Part of a small language model's weights.
Size: 8 layers, width 96, 3 heads of 32.
Training: a variant of SOAP for these matrices, 4386 steps.
Each number is 128 + 24 x the weight over its row's rms, rounded and kept within 0 to 255. Layers, rows and columns count from 0. The size above them is the row's rms in percent of the matrix's.

# layer 4 MLP up, 512x96, rms 0.226, rows 379-410, columns 0-47
size [118 112  94  99 108  90 105 107  82 117  93  96 108  97 102 101  97  93  97  84  91 111  94  93  89  99  98  97 113  92  99 105]
[[123 143 123 109 111 157 125 119 148 128 135 142 144 147 158 116 122  57 148 145 111 113 160 152 117 161 139 105 132 131 119 152 186  88  92 117 113  92 125 110 120 149  96 155 137 134  92 132]
 [123 108 162 107 149 130  88 139 127 147 152 157 103 142  95 146  90 122 117 139 125 126 142  98  90 141 126 153 133 124 153 158 100 151  98 112 139 131 183 145  90 128 118 124 102 114 145 117]
 [145 112 110 119 117 109 103 160 106 102 130 157 136  87 130 107 146 177 149 125 156 186 153 112 141 115 153  95 124 109 136 121 140 113  83 125 131 143  93 123 143 146 122 102 141 135 132 161]
 [101 104 103 162 154 134 109 114 107  87 142 125 157 111 107 125 135 113 130 120 125 124 110 116  83 143 112 135 109 146 161 137  85 117 108 148 106 151 116 159 169 113 130 131 128 127 175 137]
 [ 93 144 166 155  87 144 131  74 158 152 134 122 106 104 122 136 135 111 114 132 113 129 124  87 133 133 118 141 138 121 178 132 134 112  82 125 125 112 115 159 141 139 160 143 114 164 149 144]
 [ 91 156 141 132 151 113 133 131 116 122 159  87 142 121 113 118 131 124  99 149 141 120 163 135 113 148 114 115  90 164 147 119 117 123 104 154 135 131 199 136  83 118 102 127 132 111 121 162]
 [130 105 155 102 138 159 125 125 142 153 125 105 113  96 135 101 147 136  89 153 134  87 118 145 104 139 116 121 116 100 113 123 116 147 119  80 102 119 117 136  80 133 110 121  94 100 107 144]
 [ 74 118 100 113 109 144 146 131 128 138  69 136 119 111 121 136 155  85 143 130 164  89 130 132 139  95 146 106 109 135 118  98  98 123 137 121 145  89 142 145 114 207 139 102 157 132 117 142]
 [143 151 115  89 164 138 103 167  81 177 128 129 107 121 102 105 112 132 132 161 129 162 135  89 130 129 137 133 137 145  92 102 117 134 125 136 100 178 143 105 113 138 151 130 119 169 105 152]
 [178 133 129 171 136  93 131 119 159 104 159 106 128 105 130 121  74 136 128 114 132 108 104 124  73 167 108 150 117 131 131 139 110 161 122 105 163 131 165 117 126 117 132 149 111 127 141 132]
 [ 87 114 130 113 168 138  69 130 100 127 126 131 161 138 109 154 151 108 190 119 100 145  70 121 108 137 156 139 151 116 128 145 101 115 142 138 103 138 105 159 160 119  76 134 107 154 156 126]
 [144 167  93 113 117 136 136  96 152  94 156 127 163 115 125  62 120 101 173 136 105  96 131 117 155 119 156 125 106 106  98 133 147  92 141  91 141 133 128 182 165 122 160 160 111 116 111 127]
 [133 128 130 155 146 108 128 102 129 127 155 132  94  95 144 151 152 144 128 110 122  73 167 138 135 107 183 120 137 188 128 145 165 126 104 125  85 131 112 146 124 150 117 102 138 122 160  87]
 [110 106 162 115  81 139 105 100 137 139 156 163 142  69 138 105 103 163 122 111 135 147 142 126 118 122  94 137 116 136 132 118  99 104 161 108 156 159 154  81 112 132 172 116 145  82  74 103]
 [106 122 150 162 141 156 101 130 121 103  79 130 160 120 146 146 119 125 146 158 124 107 112 142 108 106 148  97 113 111 167 163  86 144 123 114  89 126 110 198 120 152 133 149 120 151 151 108]
 [109 111 153 124 103 119 120 181  88 154 106 104 129 120 116 135 123 111 154 111 117 127 151 151 136 113 135 121 153  86 149 120 124 136 120 131 130 159 131 157  91  70 119 107 155 152 117 122]
 [107 100 161 100 121 132 131 151 133 167  99 153 135 111  95  95 142  95 120 170 116 137  96  73 136 113 139 142 154 114  72 160 116 108  97 127 147 119  98 154 111 106 115 142 200 150  82 117]
 [134 132 147 148 146 146 114 130  81 133 103 151 128 110  96 129 112 142 175 118 112 127 109  65 128  87 110 125  88 119 113 161 138 106 127 152 113 163 106 139 145 103 143 178 151 125 139  81]
 [129 132 129  96 142  92 136  65 121 110 128 132 147 143 143 105 147 130 143 191 101 102 104 101 137 151 145 155 105 142 114 156 122 146 108 162 160 129 149 101 114 123 138  74 119 113 138 121]
 [106  95 153 133 102 161 137 136  84  88 147 160 152 129 128 154 125 104 108 135 109 164 178 108 113 143 126 145 145 177 120 131 142 133 169 148 129 106  81 152 157 127 169 154 120 142 143 128]
 [108 105 108 105 140 154 145  85 124 120 172 161 149  69 109 119 135 102 130 140  96 105 103 133 109 129 141 152 132 113 125  74 169 135  77 125 194 132 132 127 113 168 159 159 130 139 149 116]
 [116  80 127 105  94 120 124 118 140 139  94 131 151  94 118 191 164 125 111  80 124 111 128 119 163 123 108 146 137 190 117  99 170 112 144 136 157  91 113 113 113 132 137 114 110 140 117 112]
 [142 110 129 132 113 136 145  78 109  82 148  65 115 141 107 123 164 156  96 144 101 125 118 160 143  90 130 122 138 149 157 129 150  99 183 121 129  92 160 131 164 122 113  95 107 124 136 120]
 [104 146 128 139 166 109 131 100 112 155 159 141 114 121 132 147 143 169 182  93 166 116 101 146 157 152 125 168 149 144 119 157  69 111 149 105  95  87  96 159 152 140 124 141 114 153  92 102]
 [165  96  93 149 158 142 109 149 149 153 159 121 132 139 135 113 147 155 139  73 104 101  94 136 161 162  98 118 125 133 106 166  89  98 156 122 101  82 106 148 157 161 131 127 100 123 154 134]
 [145 127 162 128 105 141 116 134 112 114 106 160 136  82 133 129 156 108 140  78 130 117 121 173 131  93 146 106 105 108  94 109 102 174 134 117 119 134 130 118 114 126 124 124 154 172 152 142]
 [ 89 151 135 110 128 160 119 118 170 149  98 116 156 120  91 126 123 167 113 140 102 124 134  88 133 163 136 115 125 176 131 133 145 114 126 116 117 132 147 186 117  97 155 133 168 155 123 108]
 [115 113 107  84  85 167 100 124 164 142 124 116 140 142 145 134 124 102 121 152  96 150 122 168 120 107  86 152 123 141  87  92 151 118 162 104 148 137 142 130 157 131 135 169 119  92 181 154]
 [ 90 115 148 153 156  93  69 138  73 108 163 136 121 145 124 121 115 104 113  93 103 152 118 157 116 138 149 167 165 132 149 107 162 137 109 125 137 143 170 115 129 106 187 134 171  98 162 121]
 [100 123 130 176  92 146 116 143 129  97 148 166 102 105 159 103 159 113 116 133 114 154 144 138 114  51 120 102 116 160 160 171 118 114 136 145 134 135 114 135 115 152 115 122 109 113 132 143]
 [133 105 157 146 136 177 133 123 127 156 132 168 129 140 128 132 117 136 111 139 107 112 148 148 162 111 122 127 147 137  96 195 107 120 112 141 159 129 122  87 112  95 134 147  80 104 124  99]
 [128 126 105 140 127 139 151 131 142 118 134 155 140 120 162 123 125 119  84 161 102 155 114 150 134 121 151 173 121 121 131 144 139 154 122 113 101 122 110 119 162 109 124  99 112 119 121 132]]
# layer 4 MLP down (transposed), 512x96, rms 0.221, rows 379-410, columns 0-47
size [ 76  95  87 107 112  78  78 105  82  78 107  98 106  86 106  96 104 103  93  98 106 119 109  90  87  99 102 103 113  99 100 108]
[[120 148 116 133 123 109  92 110 123  98 114 125 163 150 146 131 151 152 124 156 166 158 146 145 108 121 166 109 119 163 136 114  94 158 118 167 131 155 147 165 114 173 152 115 141 160 111 122]
 [114  97 143 133  75 143 109 104 159 122 141 138 112 140 144 115 121 130 130 131 144 149 173 119 140 175 108 158 131 125 143  93 155 141 138 111 154 193 111 153 131 138 120 117  78  92 125 149]
 [ 88 141 149 120 140 129 126  95 140 120 129 146 150 176 138  85 124  69 109 163 159  69 111 135 136 126 160 129 135 154 151 134 130 136 100 173 131  82 149 141 125 151 149 149 157 127 135 120]
 [157 128 113 113 157 143 176 132 110 143 133  54 135 151  99 122 146 176 135 134 135 120 130 120 120 110 131 116 130 123 109 171 157 118 120 147 109 148 146 129 142 133 126 135 134 167 151 143]
 [120 112  90 109 177  99 142 148 124 100 185 150 148 134  70 124 127 143 142 157 122 142 100 129 105 156 138 101 141 128  81  99 138 133 147 138 121 168 129  80 132  95 117  73 142 105  91 135]
 [112 139 107 153 120 118  69 130 129 128 173 111 141 115 148 148 110 121 128  72 111 153  93 110  71 108 133 125 121 138 138 129  93 172  92 187 109 145 138 132 153 143  96 128 112 121 131 129]
 [144 157 150 106 136  76 123 114  80  81 136 120 113 140 108 151 126 104 139 101 123 136 122 125 149  83 145 145 131 158  96 160 130 152  86 163 141 122 128 116 122 112 121 118 136 186 172 110]
 [100 106 145 139 116 123 138 100 111 140  74 127 131 149 138 156  84 151 118  77 137  77 157 160  88 152 142  72 143 137 143  97  98 138 127 106 127 146 136 143 121 138 136 123 136 159 114 198]
 [174 145 124 131  82 144  75 114 151 137 127 117  68 159 115 126 138 160 138 142 120 114 114 129 149 196 126 127  88 117 111 158 141 113 126 116  93 117 128 103 156 118 166 124 123 146 193 106]
 [ 97 184  97 141 148 107 104 139 117 112 113 156 140 170 101 137 144 156 115 138 121 158 113 129 108 100 142 104 115 171  90 139  80 165 117 141 146 138 114 108 107 162 133 126 180 153 120 104]
 [111 140  98 103 146 120 110 130 122 159 102 118 161 121 115  91 140 152 102 152 125 173 115  94  78 152 123  98 167 173  89 150 105 119 131 130 124 102 135 146 101 100 149 109 107 158 160 124]
 [125  95 122 145  57 122 150 104 146  91  82 117  55 140 180 130 137  96  98 103 114  96 127 111 139 144 125 131 123 124 116 134 151 148  98 118 134 135 187 128 137 132 113 120 153  91 123 133]
 [136 141 163 129 140 142 140 117 103 113 150 175 165 122 148 141 115 121 114 125 184 131 155 127 116 126 139 105 161 128 106 145 132 102  75 114 146 105 121 144 136 103 113 151 151 115  86 128]
 [128 173 156 142 168 147 122 116 114 108 137 125 129 116 122 160  97 125 123 118 107 162 132 142 137 117 151 106 118 132 100 109  82 141 109 163 163 160 125 107 161 151 154 143 173 184 121 133]
 [172 146  97 130 144 122 117 128 115 176 119 119  69 137 136 121 111  95 135 144 130  98 108 135 133 115 105 115  96 128 176 137 164 123 140 134 114  86 101 152 113 130  83 131 168 128 181 123]
 [143 122 130 101 105 120  61 113 172 126 132 113  83 140  88 126 127 109 122 119 151 127  98 129 169 168 140 158  98 133 122 157 107 165 113  90 113 160 123 101 137 136 113 150 106 117 152 138]
 [111 151 177 173 154 124  86 154 122 106 140 156 148 108  70 118 157 100 132 131 167 129 111 160  75 147 143  98 119 101 125 111  95 113 121 132  98 163 161 127 130 104 129 160 112 124 106 116]
 [135 136 117 115  86 123 114 145 107 131  73 103 167 134 205 145 115 110 114 162 121 130 128 143 101 141 114 191 121 132 147 109 158 118 161  97  96 141 142 139 133 139 154 114 136 174 159 124]
 [ 84 110 139 164  83 112 125  80 143 104 135 100 135 106 140 134 101 137 163 113 141 154 137 141 136 109 150  99 154 120 144 107  98 138 140  69  94 140  89 140 119 153 136 129 121 142 131 171]
 [157 145 124 119 143 133 117 104 155 124 150 118 117 184 142 117 106 149 103 154 103 110 126 157 150 113 155 121 132 120 105 140 136 128 181 159 155 151  80 151 142 104 155 147 132 123 143 107]
 [136 144 118 175 132 102 140 171 129 107 115 104 105 191 167 100 134 164 145 148 187 140 124 112 139 124 124  97 141 138 128 156 134 119 127  93  87  89 134 129 105  98 119 118 118 125 112 156]
 [129  78 128 128 134 113 104 169  75 109 109 118 195 116 153 105 158 101 119 124 127 144 112 133 127 122 131 112 125 109 131 161 173 131 117 118 192 129 100 135 133 106  96 138 136 131 172 138]
 [124 124 125 147 148 118 134 143 140 110 109 136 141 126 125 146 124 171 165 121 116  90 154 131 113 118 109 175  94 119 130 171 139 138 136 100  92  76  81 120  76 125 154 140 123 120 162 137]
 [138 164 116 117 126  89 146 119 112 131 110  83 130 142 159 141  64 117 131 101 117 122 128 146  92 125 117 125 133 143  93 119 144 125 114 171 169 137 112 115 143 129 133 113 154 175 130 103]
 [106 134 124 165 120  75 101 105  84  95 121 124 100 163 129 140 119 135 141 164 134 174 135  70 144  81 189  90 116 110 105 126 148 106 106 154 112 117 136 122 145 140 147 119 130 151 141 120]
 [147 123  57 134 108 117 169 112 115 113 121  98 128 160 124 110 156 130 131 167 153  66 132  97 140 132 121 136 157 132 118 134 134  87 139 146 153 133 161 139 117 132 163 130 114  98 100 163]
 [150  85 133 156 109 102 124 118 138 152 142 126 126 150 113 157 136 106 134 135 147 104 154 123 146 159 160 122 152  82 161 146 154 128 112 187 131 100 109 100 163 120 115 118 102 124 105 150]
 [124 136 159 128 166  74 165  67  87 102 123  97 126 168 118  96 131 116 108 131 144  83 161 141 156  89 147 117 145 141 141 131 112 120 120 129 120 107  99 144 133 169 133 122 107 133 117 138]
 [129  80 183 127 148 138 166 132 136 153 122  89 153 148 149 158 140  98 122 140 149  90 126 101 116 114 153 123  97 148  86 141 131  97  82 107 106 137 102 117 111 129 129  90 132 149 156 137]
 [136  76 158 111 160 151 160 126 105 126  95 112 139 123  88 139  99  79 135 161  94 129 115 163 128 135 104 158  60 138 145 127 110 130 122 103 126 171 136  87 138 143 133 153 120 124 147 135]
 [120 161 127 118 118 112 133 139 150 135 132 128  80 100 124 148 104 127 148 159 135 124 120  92  97 160 127 130 123  88 144  95  86 134 172 152 104 142  92 146 169 144 107 109 159 164 108 119]
 [154 142 153 134 110  78  92 108 110 150 165 136 128 125  76 168 138 124 136 109 116 101 141 114 148 149 115  99 119 154 123 145 161 142 151 130 136 131 117 149 130 103 158 106 146 113 151 124]]